{"norm": "layernorm", "parallel_block": false, "init": "normal", "init_std_qkv": 0.0217, "init_std_up": 0.0217, "optimizer": "muon_variant", "beta1": 0.95, "decay_shape": "linear", "batch_tokens": 16384, "steps": 8368, "dataset": "wikipedia_en"}
Each number is 500 + 40 x the weight over its row's rms, rounded and kept within 0 to 999. Layers, rows and columns count from 0. Numbers have three digits each. The size before them is the row's rms in percent of the matrix's.

# up: layer 5 MLP up, 960x192, rms 0.134, rows 249-295, columns 64-127
# down: layer 5 MLP down (transposed), 960x192, rms 0.0618, rows 249-294, columns 64-127
up249 077:504459468469439481522482520458539509439537494466516538505598488576517482451565513508423458499446539433477504509592493553532525517458560527444506451551466520529467489487430566474482458492549512
down249 078:534503442519500481543460558513506495553549475478448517469461525496532469542527517469479457535550470515459544468452494497533510475434508417477492446590521518523474521513443469486544539580595471
up250 102:479516518437523453497482467540524546463490458478573487483617476536538507562467491471502502502403499592565548504529462517517430528526526464512524538500511476422445500460439507501515497511444481
down250 098:516488482554527489483593506540473459491523460547475446487498473521471488496524488488504569448463575503525442513507403595493491549485497545508391568421489541476503471525534502518489537448428483
up251 082:480491503515471528542494550485494509486554504499566487529534540536504470465516477489469543514478552471570563475550477506460496470482505439517456485491494462479508513516418513468499433450481501
down251 090:528504476505515489518469519438527477566515516544511498523525516430418481530519517408422470536504495543505507430444540480514476556516585560448550552417442531463522470519495552479503539488535545
up252 096:514493524528504493517476523558498373455585475536495536502487573507508522509537494620496527512568466431461571556519549502454482528506491433450478541466447600525486519437447466475445456499433506
down252 096:548464521476537509487439487440495529484514505491540513521489457518454464505495441489539505471486506549563511489472446409563464503526467517538474454474579530488470515537593442495538561569435517
up253 095:442496522486529434510530526531452482519436506514509536399522529498495474508510471491532508515535516480481536529519603514491520535472452468545510438444459506498559497487463508466570505568522460
down253 092:460461542463439440532444507509487538504497467483527526537517423557500452499442439470550461523510493471455475421497467454514450477509500515547516596539472478471517491534494500475531468532470549
up254 073:500514446500463498462549521517534550444464496539483474563504496526481428489515574550472486475541428480456529510516500504445451438464475475556575463565467400527453566497494529519481512534516500
down254 080:520476488499523497489442535448560549438483468478454419556460439535505509495484525500477536586514452479517500494550582414510542546538541545495478535454447506559476542475536526464429454449507503
up255 095:455494447444501482416401493530533477473483512470507588579489535478515614436480479523510485434510494558554601489505444506495536520523507487471498521393492491447509437526442528508515506496500518
down255 092:585523537514414448517486498464463481514577478485514462477504482576483438449494470473479463540449527567526528471434573546524492582481502525521454473567472564433472556500490441447464486527501497
up256 084:471496510421593515509479562560503477534518464465530449438492527529540566439513497463502488547561454567501508511513535452495507470494555476470438538506474476536496474523545601464512485472459554
down256 086:440512489531423476559448477491446473514530502559580554503523494484546511512489525564555500480514603534539474542491406476522488546520502491520521538503564457505578459457417510544525454495544516
up257 107:460483481489490469468536485540470508498528464465468553512464415483519517500580452540501455533481563458478516513492491452544487450447536492496498540491525514374549519523461519478492432555504514
down257 103:502477526457475551513512451471456540424496508503526503515487473463426479495579467444535538457545500482469485453487473505531549550530472472502448493543519498529481508492494467587511487547467474
up258 114:412471516505487400511549498457558500471471478521451463492456419483566449534603512532440476459453438463547504491568521473523510495511497508445502462486570471476533500568477459447493446481556516
down258 103:475473564481513504409461501507486454538497520466475530525472513496563493529538527531466477473517563551495416524503475513509552491445453478498485533472518464516490569442581522543562481492511521
up259 098:524392481461503552577438449526460550476494490455518486500518531449490512436547555468498502571419538501515586503520514511506489513509509431440489505503524535544452514477503516444429487573547486
down259 092:495497512504493460448526499568465484533448551483453551492509520525456416461525504515469451456538460567542572592500485442518539410481520519459498504512496500439539568512461526496539517516615561
up260 102:519513526537521538520499521545508485529536482497466510559513564473553512466520561517449555539441552437505504470533441491501574478507489497415430549477529454447546467489466412587511591465563496
down260 102:521406453443533488549506496469508512466449465477522490544503527526612490512578466453520504468498433529472484474463473535539514458481538451466482544437496563429517466487496517518552484517520480
up261 101:525467551480476541485485482552515516449467452492498454488472546454520481452579508466490475525556549540447428519491441494469407497533523506488560541487533463481417492566542496581480458499559505
down261 104:501592451487505484480468541530496460548558488498516457503497478522474502431481493492536484528540478497484479464567529611505484483496483473480487444498491515568512508481444511516470480489430490
up262 102:463477505482502508522498470453480491455544487472489463470531510516485514502454473491479506461483596489504532474539556485472465458576493468480575482499494494502482519501515520445491502477541527
down262 106:479545498501507472500524520466475506482515530556547561505472484417534491538523504559484435479463556509454483495518556404487511377551534503516553454488517490483493473550556515534502523479608502
up263 091:549554446523457511489500546470447482505487453515491517456487467509463454451522476470540546601472448518444528495466498514459463485492514467516566434506539576481420546490515481540502503525531441
down263 090:555474476497506493521465561447558485511457500492509475471492540527441464545526535520430569445543530423481493486456535446509522513450428490512555516482411507620457438515443463466507515495529541
up264 100:540494484527542505548487505541545517463513497447433440488505531508520525488491531478476457503550454493534443556538485501449489479450512532474516497540509422558471538555556480530566458523498535
down264 103:549529515449496458518429429491582526517517509530534484574502437483546496552470546507508496454474472459476464416530498495493539494464505542526499498440526561450485526455512539505438472450463515
up265 091:559476478502534420555510473545519526491510548527527538567457505494441598469519505456488547483485517503615487473493458488542507470500508541410486520454511519449484450569486510537462430488527446
down265 092:514436496549491516442526549506523520492499488476552450436479470547497462426457502514469576489555545433459505535581516518458437513511511520467452448498549476495505564432508469578512487486508489
up266 105:522469451493473471568523556490464538569561432517479523504538483561518436540522420502477492538433507476521477492480476555562533547511523432467519477528429459483452507524496524468462490517436496
down266 109:445541499452484468556512536451444568470482475518532496501453528494499544535433553476464439464531460477513535460551539457539576401459502538476513527498491563450533474440497523540501577486469529
up267 078:473494498452452444446526431547480595453510560498509492553508499546445438530486512577529480446493443553517402532499514547522466522512536489504462506499501426516568497580458501463425523449557445
down267 079:560506509534536462496455486526569493546505496416536533536474531473451462440482503441498512447516483533509472586495463508491500533498513501456554508508457556529523491521559497526576499547457444
up268 106:452485505486530523608534504414447536514483418493466467474521516513579475545501474463475560534475474476606506457549492461442469516533528502485480507498513465528515522482509449494510547485431553
down268 102:517511494565482603468576517489445475457456527535484519461560463526485538498550512517543536561542492403416506466543504509536561501498436496555410509403458517428535469482446541522517513495487460
up269 094:474524566595480455545468522491479626462511538547506505507472488520553486489477530446462497458464550583481490487545514498518518567564493493503483509521509518477574484463542435576468489495539468
down269 092:532484550517508527520603539448603478383454553476562453555515484474509451524560484448508538437511440528469494498508515506431555456499573501524477491451391513543447448500486511548541475445438468
up270 107:471505577476464514518479461508489462534488497571580519560574532507463546396429483490468454468484508545537466480460527504452456490487458513570542560496418517485508422488520539531493520521485559
down270 105:534487457469533485494539519433479508509550451479493441542492583488523437549523483432590479464421479542541430474559592462475463408502536508486466446425564501513521544549464523468550450485525516
up271 082:468455413514535498504551504528517580514462483526599540532522554520508446448476489520515455427536599521459562498518465483466465456537521495508528456471472493561484504547452501449495500511495548
down271 084:457481505575537529554526465514480533475470528525467488499465487537521470573515453566507422593469462495551458562543482460582510567519487464466560545552474496500528472477505455491569480518453472
up272 088:535503507488546492533528478445516483464492463476462511506517468466542521523459468503484525476536473552476562520470561510458504531579530517539488532504465523528541439445511462465476467546537510
down272 082:483557526461409461501504498503506494556551496556551421499544519440525473485452485451418501513559434495489450461537475556514468476602525606538476549530448496561523553421526537532492472436484524
up273 084:559522462554473517549540504486467486515492540514507545507492521544461522492558577404477516475439430516484528553534542484470505524531492547523513474454486487447507504466501511475503584490509485
down273 085:506458531511526515465451515536543492456492533495527497553518474537550539495440501498519498508485465501517499439506518535470581491482505544483425448501477508505508541569454472557433549446454458
up274 084:396506512552496467481497473484452521530518445516568486498537505445467554478548464461447538442523503531500511525509557521427505444505463480499544547471435476517493515545557487558572527494523517
down274 078:561496487511590587385484512501478510526521532467520479498452469494423479507490478496518540524452527467573443494491475478548375541507387541509525501483468459468491485472476521543500571486579468
up275 112:605487515543588492508513493508493582469535387485478486509532486482486544470484543482507483541445482464488446537491518512475552452551556521494438487568537434502505528512484466486471485485526485
down275 099:461440443577444483501507489519463510529487408551548524566524451514500476517572471487497540464551402466516519491507497603488453433516491595485487513539536536496573472503478563507497543466475487
up276 106:489515520453526548548526534479529494503469519456473522503584541457527405498553463491482469476518509441541451447423557472538507562486521527575529494537554470496569585492528496538493477446429527
down276 102:435476440487498476492551524564511493479438485491488538499511544534476529478481444533407451494586483427486497503551492545510469538502487535547489491551507536481447523489587485515529497488561524
up277 085:522460496508450475572493495429549509512462474471482499524461445445482486516501507502493550523497447478549544483522553518540485459460530499510469508437458470510482509581469489563560526499603489
down277 085:502536465524512505466483438389499507578500537490444503589533426494460524477404524500488525485587572403430456534515551425583579560505449487546482493444502445499447515455493538498498548525509507
up278 073:517501441450535495532543497427595452421548520532513557511570486453526472474441527533459511577481439442509512479497497528497429462506471503546532569524442471441514471452474450474449449481533457
down278 068:459522611448541436468466527470492512542465460509492447488384459561513499499536496466496491545490566538431536490484549433501539530480448427536470424477514538553448505505467499557450489437450468
up279 096:463526451496499468552438430482535505479533591512481517481519464559530480459505459506513411489469449497487492495551510675575433467560528471529541521525489551449488421436463505522547523529442524
down279 092:466499480452470500431503443420508486461557552521534522498530551523483423476503462470506506548513440465462515537458497504481496497453508534562527578571503584567495478482563503575498463491465394
up280 093:573533468525614474517577501523570494550582458486444473484491566500527545546488532476521462481534552470478526505432474462495518505467481471457531499520353470587514489502479505448517423572479512
down280 089:503382468522499487500504576516457542430561459512511555477483468443581528493498398494477478553435519533500532515542454472468480460428408586549475504524518529479525464533444488430540455480446613
up281 099:564449497563491519519484500565546539496470492543513485512561515487536512446467553505561469506487381486492527529550504530505558464423548472456451514529543586473512431476553437490537411512484503
down281 096:569526504475494461554512482508578509482529553445517533520514464482522563513515477526442453505447570529467512478454512511490485512473518513503565556520480531538460603435505511519525545454585515
up282 090:552521500523450474529561497495523497430524545574540410485480484579419560500450493473509494454498592521486544515474443502517445482505466484535505502504455505455521465408486509484457491536489485
down282 097:482434543495573495507559520478476451519450495446482515465543501560533523513500522471396575493462484421488565494504511533499505517524487572461525584454512520502517524506606456492452522488512457
up283 109:510505549502500525476464506510540524487653468521495550477535550462519485451499532466595432535461438506511393503445539509557464485548495509511493457497514511548482477481550437559484527518465500
down283 102:476473489562468522481484460444467485465462529477523551450491483495517502524467496548434500525434476394486483478501496492494460475506508555483446498479464467518524469547516519531545542473597490
up284 092:529491543511464478485535534510500552483489549526518486490604524523501576490520504476451485461536489589470427540377531511498498511463497467495497482457541515563484498443474479522471495505454481
down284 088:440532484508538456488516494485440478426432514438512437454443517532474529518511506474484552524512462490524454550406526460505535525516438533444435601506518509464517522496554514443501499541501516
up285 099:532495527490504433504521457466494450471590501531448547469517495529474526404486496623574509532550473492483473473517557583488574526453532488577601411510533489480480504443488514413496439444471518
down285 104:532541470546484508517511500484494473518448500498451489452522511519492429535487500463535456442529584447508603465487594512538422462531424559538425529579486460523498416487506445450535480498529506
up286 106:532465469494515439452492498533479499455601393519446498545523550553469496442477425452530543471457483521470558515477512515526492465493505489494477519563478478512454536461505505507485485494552490
down286 106:544501534503477507556445487527500506563472542548533487539555493483504498569502509545556488486476453487531531493527533543475453487492463511450533545515541492459469471463521465558469464475541556
up287 072:473437440552513454529519505478467440550496516577528500520519487527411485466457431512466565491457486542436510538544555527480499396520600498551509514498529536500524506470476441474528484525528439
down287 070:464516544552496520519472491518563459533465469546469506478468550478579553501407473528521410513569455472508505497463495437460476494527567461504544525561399491468503513534502484469552524498379438
up288 092:475534498471478473463507477533567484528484430500540529473517551498458507600475459517535499486478596586530477565431458530440461517502577463531420497523518534527465489478490474468515467486481490
down288 094:506444500521519571491465474464524472526522446491402504467490472528489515458531516380473507445538526513486432519527545555497531520474497487418533500461506476464451471515482460501466472490464523
up289 110:495484438487498554426516476449476508503551545486404544528468527423541488511481466419504470525512502516560501463529557447554525525511502493480556489515481481483530543485558535442542484384513438
down289 107:520580511455470417478517477494501462543507438440504468433521438549492497473525531433481457493451578502482450421521486476522519450537517477540515471526517481540529573453488485581475543601444568
up290 093:483532506480464535504545522485486568454496482426497450482510484520512538486541519488489530515449505445498485514458481512485508544565515475475538526526517515555459504424553466449543555502447413
down290 094:504473400552528511515532499525527566542500454605473542535466503481540613473533485474503529472507460503542517446569567458571525508518506545505461527480486572548499474504439507495432524543450478
up291 087:490455466497540530455485522519499487477511542447518480566629410425512492521499474556488498543464510535481521457512485504506440438468515565471464519520544516501480521563500380509515441566474531
down291 084:458568521465486388496549466498590495520569496535501486467428500438540538558451540457498503498489495514494461503449511537506495549532525486447476531462521441521511578454527608515508499551493510
up292 091:521604523493529513480479455520460550472530528467502566506436457413505542457583550404520512538515433517508499508479507504522506501518465446537490509458556529494452530438552541440493508501518456
down292 088:521521471479494543440527514460477505487492483454565474507548529492545490544425568452529441501506402500490449445456553486549499471537570463520527530553503563511535468529516529549458530511492459
up293 102:568636497491507513557617546490488530458502481446501463419522500535512521543544514432494492558521494445460531534450469475477503445515524477498437487530497502529484428443488531542534467472468480
down293 108:551351407538495522501494480526537544548546487449563472529522430454529500588506471560471562455546455446509566501460543477493517586464506473527559516460459523476453446520460479525557476590514534
up294 124:461550437511459533468584493494523477437463535471584493537519499485521510496542456492485443476530491524478502481483535474471441439541524566554517552470550492484420511481458471571508552478510466
down294 123:489447553508530510529484540420510503464486485460494524489520440525472501591486503548487487517428526502534519430508482508494494510569486507465479452496542571553549490482530489451508534530418529
up295 087:532516484521460466527472503535498525511508441432468508543536508519440410461496554477506504482474448540612502514465447467428513496505494531447496480493518482470508510481516507503508514547491564